{
  "head_dim": 64,
  "norm_eps": 1e-05,
  "positions": "rope",
  "qk_norm": true,
  "attn_scale": 0.132,
  "parallel_block": true,
  "init_std_o": 0.0,
  "schedule": "wsd",
  "decay_fraction": 0.882,
  "final_lr_fraction": 0.1,
  "seq_len": 128,
  "steps": 6870
}
Each number is 500 + 40 x the weight over its row's rms, rounded and kept within 0 to 999. Layers, rows and columns count from 0. Numbers have three digits each. The size before them is the row's rms in percent of the matrix's.

# up: layer 2 MLP up, 1024x256, rms 0.151, rows 592-638, columns 192-255
# down: layer 2 MLP down (transposed), 1024x256, rms 0.148, rows 592-637, columns 192-255
up592 113:520519487500502481560458515462505541547526527506539510469517508511536550535474445489428492567457508498489444458480475472540568484586557579464467492492520483485477523510493423460488478438491530
down592 111:446508580484547521529523525524481505595570545523488474454516487514511517464400543494511494561420455558487469508476458474459506490516389556483562452436538527501506506505530549543570479494503506
up593 110:579493488507533497472410509462479573483459519539471513545507445520526462502547445455579479510488530529487540434540544451506563479538591465488503469489468527472511448544452464395368427484452586
down593 104:497507522434429527512466539517451553540438513561541541524500566522537510478433490490524568472472492462490498541534504487491586549489453493394550480507446490487498480517522505504452470526480427
up594 115:506481496506483448450539460539464581497496564429534521470525493500542539526471467485475471449495500525516423457528619544448488563431477485415499491529504539451494476462447489502502497490514530
down594 113:518475522582524582440507455528489483531529514508512438472524604457524485504520505517462464520532527457461451453530542496547573514524506479410468464536511535456460501526479520499497409451529496
up595 101:525525483497526486528477533451547493454486524485492475496472538553533487483579440505548574440532507545499494534500491499543529555466434468475449498519520527509497494562523502522460499485494546
down595 113:471524469469435484506451518504520489519407506534481517489533439403472444511523507508548497437517479474584499432539553530512453498519536477501481595425548522510489500515502460469448473474487512
up596 041:546508452622438469505535497515481498466466504491502546538551522511598430529524446481478547461449528581501526530559498477546567509466486490525451458529569489536349509527491542493444532421419492
down596 036:507468483531461548500523531416521501456439426477515526468491485505489485477495504620485563518486474542550527514491476509480568480486477487496468458499527562525507570425532524456487484541465510
up597 101:486538493507530512494485516533518508488538523570559560511445555579582500546558483423485510522504549435457545502513419432530530459529529449523455487493505506522545484584455427496471473498478464
down597 099:447530452474441567440511539507500468535587508538516476391487438488455557547393566500454499533523486447463572493502465500530506436518532488523449471503474580483525527547565447468519516515454517
up598 038:518524525525491488520472490477506544523543463415501525540483524512530505544466457474515466468515490501561494536438521532487535528451415443533515503456532495499504554513391472560465486464428524
down598 043:528540547521479524527541510493480525389470497554428482557535494439523436557543514508510467500486452545497538461520510580495410484528462491407544584511448541511516419470522494463542512555506487
up599 094:527498473509483503527426432518518454416513461457538474526516532501430526466508487460550531475547451536519450436454497516527541537557510500549491443502485449545459597618487501438474541459490489
down599 095:424484464504481505465494509505490505494563496468517483539499520488461508485463521475513445605484492477531523447489532551514512458562427511429407413524509498530548492461480517484528477513486481
up600 114:500520472554536546492506497525502495486582464476488496502504517507502618519548449521487546416542505518455492516478515472448505548501585540447480539460448542497509543485502521488490474442519504
down600 105:457484522530510450521485516507494569569440530470442501475519417494557446498465557474510551477520469513584512521519413531559516509517524502535530464443439535427548487496498432520524457538550470
up601 107:544495423456515457471524464526496573441445506482621529414435484491484476505531502470524455441515430497530477482458531461507572434514472497493528529467528532511495524480536520498495467569524464
down601 104:436511550474477499460540641435514490489517501515429521535509474474530473529553488560502509523470476479513446568505535411509478470550494515497503505461464511493494486532466464486492488549498486
up602 109:494546466520545514532420563484528451474471496498475502547511501485555495517537504480425519488495533513545613449489532472443528549525561527540489499547527485513487447494505481509510461459448471
down602 105:543529583462541569552459539500552503491521501513530516564494460434440500393409521551506519502484477441522482464489505507544458508471487486457517529583499466590491532485509481484554498462606538
up603 095:545541467607501486510537491531423498556593579407477420525496483477523483523492495529536536449520502523490512512457591498464516511533578553477588583486483471525513446459514511489464481429511547
down603 094:533491538448526532465449507448529422520457570476478543453500513505452518447442485575508418527570540487471479515493436499494530494501487454414449445485451514463459460469454471494598493449475446
up604 107:465467421508479523519507526478434523462420472477572503450512487543488508479529509523531517557498514512522544501554450539510560509509535472538409445458505477437443522454497527536482471426540471
down604 101:501500528461492483532508463458464484536496509452469385506491537455457529524545554441600431512543544528493443469522462537530462549461453490505468453424534421525531529552570524505511487482543434
up605 102:532471507472479552420463414506541507407448518456488479536456484479544522491491446495536554550496535478442509544503555468527476544514446449554491593546581471527408604482456507514495533507512452
down605 095:448541501517484472497443491494553475503475561584490447535456530562489514512467516532469491491614487536465545497539507464513467450475452584454545523490504599457597490448513546559563496492529492
up606 098:481507429525505471491559514555495480480468424501554501472557520448524470484480537492567504513443563499460469538584426550533571505458497504477479472548534500496427536525480465488466569504503470
down606 093:492477588479498562449524502524457539501537507493404490511498515518483507433494478529510446489493449489470517517438503423513396455557466444426526497477480515500535463490491518451513549444523468
up607 107:490465462457543559612450507539474535450502466517477534483501505515531509566540492517487514492482484512486549540543394487582513484537520498501502522521536561579492526522580553479471519420499446
down607 113:463540394491439505583458527508507538496519461545509484464510509460484532490492512529486526415453463484500564436557556496551499526473461522489513470453545523485553560513622526438482540559448436
up608 099:493482435453480510478550510490510475552545397553566467530433496516544444477469529503539444540509459499532579519449520534489485493568536440503557504470545457606476513452507514517434472611469470
down608 102:518450531489466500463427492529560491502528479585525499494476523485606400430513490505469458504420507480520480413501484503585469556506560468447504490428452488488463547486521437566532511565548470
up609 113:552460519497529535503423464523461484485516514564450576535533583511583565466491535476514485470547495469514508501468530487453596451487483486549515524537549512496566475508454555540441473530450418
down609 113:499486534386441494421432553512515534590552491537473405477559527546528454515468583490509429492547458487461519504479481453562539545549508508459525545495442486564588517485464507533510528501555465
up610 114:583515478547526493506558550499529498498528441524473486522461534475470444499540455555517473501407518485495521486547510519567531473530528523481524465519452510507485491496555452396550512526506468
down610 107:534507464507476486469448531463565569553483496578460503532469623472563462536508415450534537429433524479512520529533441520540404461553467492516542519569499517475569529549427481487527524532509491
up611 103:580498435529439518479434496509534528567485500452507510444518467481569544539513520568392554587519565498486501529519553492385555546477503493483523486503549535528529483393510521482490510544484490
down611 103:442568523480497433494465435447448505550456486511492466487512527534473540559503537454528486492496538508546561436550492458520515552544492517570508498476528641437511484491458532559457439471493482
up612 114:485480499470444513554467509544550529463490492516542552532482509496538476569542533561568511433503487475488499513525524481524468503465451513523499532457450502535417561542547542510439465559540550
down612 112:414490533500475484501535517479432491501402506479535484499527475545524536510539511457469468579511510489506609490507597505492454520447465489480515500500449542490546479565529421563449507503432496
up613 105:522522432509509565525550536488494529461520501432524449473540523552543522493535550486482514487446414554504459509467476515501513508528484443507436456524558491494550514438482495512485458520485506
down613 120:546466526483433523467526509468500562507506492486515482549498558465528514528586411558444440483516589456512577524500499515507473477531509495424463527455566509470579515507489460503574508587477532
up614 106:476525417531493508531493465461526422429479467481434508526559485434508435506488516537508501537512537499523556480514510536489412520501476498515548484526475516547463487516448469505473444519458531
down614 100:510444591447378470421490460519439480569531574588482510507479587534509480515521588560523501533599528522504515511523471495531513493535458503449506497527528531489522551520488501543538542484521474
up615 112:518482478557515521465537548500499565459513488491499492499478501529513531544450460543479506516450526440497450508530539430530534519502440501540531489476536472545482477496520527536491498541479586
down615 101:528558555577515551487467520542518494486543515486635430530446528450457505509495513449534455509478492527528480456457453489447445464510448557510520506509487548456555537467475455521537496477500442
up616 115:567550447542480500475504453490483574583552519516501497547521501563493454528464537568465548519472504504489498477471429487371530474574526550556471507496522495511440494536451432464510529535431457
down616 111:458511520465484511538467489507483536486503532582577456460442433470483514519481536525495486494565567471539450528529499536498512516507536585461477521560496487505544477458516438540524489531456447
up617 123:506518532515497496528476544542503556535540425460471591470529536498508501453550474428494536462507505488490476421505517451464508460511536496496432546508478472453520531501490509477395423463445474
down617 118:498510514508552530491516506473565510508530515505459526428495505485512459497478515441521545562505495457527530417460542374472535470550516522529486461499483491451559475560476555510447578503545524
up618 111:554514501530535451509528574457508531484523485497461516493504401563510484520504392556545468462466508499447513504573573519479482481503519438503480458518501497483519474499481548513496533523443511
down618 108:429457515487474551405549471509496481455474500518480434527522604533434540502505466520472463490519558507593438494499491518565460515514449540458510449451564538459569541500556580472544530491542460
up619 024:543509437525482543502453458523458505485508496433523534516525488508585507548507496483442503471517510438423514574521464458464545510491522472509515511467502503434521572491502420527494545489462516
down619 004:476467455496521482527445494540495479510463446499491481455474554465489481509508482528485493547521527544515541484535612481539453492558452563513470529439469521505591434499495481527515595599526513
up620 107:442511471491502492433444407524516535456563480577505557475518520495489534495550582590531551462452470543478506482465526522466499519519501552487549511501528542467503466509504497505571505541469494
down620 105:459487503471495529533422567532543519512431477562481472473444412480521534484496523466511476476483513397545470532503451528527463450493513515477494541391492498475571475532455449514525509559533480
up621 125:490494527575556516427484503531539495503492400478496452539479507527483527531516518508497445416532454494546472548412530526475488520577541485459507530522469482441558518472500510551486524503501542
down621 118:506502494495421506568500508530494506537418530538536478500479491518421486538479472482445495494462421436434505489430467483518475517500545496469458555491475477519547387544527505486503532515522431
up622 108:496517501473484469486563554478461492497504475427492508540454493523507523398526511541537470522622461523444435529553531493500496536560471554437481419541433498526444468603516551438459516536514448
down622 098:456348540508496469493477504452489522485487523486471468441500517553479492487509475469530501506502517438462506521504537481515426487567490468500458514510509504421571558484512489477483534546539498
up623 114:541534521496585468502483507527510507541509477515543564469514419515456533534485524545508517485544495423461496493475450469514519420562488501544575483411506527526533530545547493485463475569480552
down623 113:485505519508549455435548431544495463514490463494430538489475508491526490520512470511482485452571545570509447465533505474510456499516409494495528554460440608561485560520510527471501525532594475
up624 114:488568524464517452465561475503383444444479586470513521545444471454447524508506539463504469487508497561490494460502539574534483485511487532539465511461524513497472521477448483555445476409516513
down624 110:483419551484460499505491476503504490538505404545496534441463455531488549414482564540536515576517531578482448479511455522460424431485475566557480477526473525473521526551456520494536488551556580
up625 039:553478452394535479559445492458420535453470429458459532514509463494480539523430534506523504535497536466461509500513453473519502513498530540531519525464514468505423571548458531513399485453493529
down625 041:527500488484482477530514618526536496592519518554514516481564527409377473501549554541531535495488520549516480459489509496514427499519483491538481540533519563457505444514581523474475472536495570
up626 118:500520447403530554460535527534466544532524490519519585554561491495493535477488540557472450483523493517580453460551568443478450538579564460510546489479536489515482535513553490533457459501461490
down626 112:409595510497521553531548561455476458512444593581561528607499514469527497486582550572527459533518489519458500502432471557493519562434456535493471471527571523546488472563482508522521508509529530
up627 049:462503482536577540555508484448492505515522542456502500508485491554531451582517515497450487477481492528469538505501510509505570477482488424529472525430505481475508556503418466504501533438522504
down627 061:551496486586526508582504447495520468516554499478481523522394592473485466468432507525506457526468414497508529524533496509539488496515500462472460484462495515503510548478556456485535516463544497
up628 100:476447517539475556468495492546556523485563555371419554557524492468473470529512493512477549557515480508485428512472507470461531528431509492471531523482501490469512529479533505517488366403481482
down628 099:525499572414468503521459456453520502498500524537545467439468462477564495461415503471473557445488441492449568461531484496560511474444476502463512509463562552491522528554504516464562513476506495
up629 120:538527406477471549484494428475521528534438449461467594499498490540421487515486418528502532467565555529448480495518493513455517491479502519513554419452468446485488608491491511520508490364508506
down629 115:484495481510464457488439458511568495601487409528509465437457460460497574480465479547534514520472548521519508532476449530515442475550485488456516585473576490486532538459540516517489506514461444
up630 040:576469513532416481475485485555462434530531479469520496529572490521516499513469550504430555439511550488493447529585500484466466499433536518476435444473452447510475512537479512534421437466472506
down630 054:465447584464518490533547444515499514567496515487534495544457470531512501490448516499494500540530490541488478554476481506433540596515479497442488517516561539372498488472506483517464472568402513
up631 121:514467466503520552587582449482498454546446444445496499530505502492509506478444508446493495481545608477482512461473503461476388564492425498531487457524447569546396509543479461408455478488471478
down631 114:458524502576543483448516454489449462491498474545525437489448444485529451502520549506437564561473542476497544589513490516516502499512542480550552502501548439471537457469489554467560499499406460
up632 115:563546492456473479514512547471484494404482540471492565432458493504501533491545463491500532375494530565527470554576448521523556557506511586542512441543539498511478515609504468459486535505528551
down632 103:496573537497427473538480544490494485506518466492553442454503543499452468442440489420504438518509548534507523532534486533511565467467604503463506494485547516548583508469441463523527475435514420
up633 108:536519493558430512490453468491423467502468491501477477514414457519453545481455509463490536551564472447460486495513472481497466443494461505467545478474451476514473530477485487455497540560488466
down633 101:474550503489533556541499440477453471503586491511451487490460514482561532459481514483490522443526550379462593492564533491448486501471472430492564489542453462488458500506465529444520505481478443
up634 041:539473506544502538581497449469482458481494441451434469563485520511532452482443540486490580513493422492474506516495544509506492493495444380509493510488479467470513590511505501558407532539499525
down634 048:510490457481510464538488429542503497518472500445508489476479595480527533471487467549499535461505532513466485499529474542536522511551436470541485469509472472529519471493500529502481529561510494
up635 114:446518494467506501487525501519456534470486448424522522432448539501455472477559454516527568503508539529472528527445536516459485492555520563517562535495468519487459498487561481481524487466445506
down635 107:483529475533476504524552484531464483440512495436496448490486535426480559526497493540472537475506405560532527473470506540500518466436477494463486607505522554487524444503473508426516521511463500
up636 119:466537473475529528475482494652467494515508457427549523501522411505530522599532490498478456455457544467538475504501443544485514489492517506532512419581551504554509480530572465501553510440429477
down636 111:528506464470541476603473432496502495478561582510495408567533442456495510550470529510460511479526504445449521517529474445554519467458507487449552502504464587537506502492495508473522473519479469
up637 115:467510484504481426405581483529524494548567573478468540526529465485484516574475497429493532458468522516506534515484486535503519471536443523499500516483489551522513496527463499520473461432531501
down637 101:485441538517408546478509444494522489583450514564527524482481582535549463549473451543442530424504469521542415495456516544531489494450494497548485442466507554507468444497466506438486501478435492
up638 106:450524534445509472508465509506534505432560483519503624510414555480511515513500530500489471514481422532481514538493519490458515525603482455489485526501531464520476504556508530451487514498491561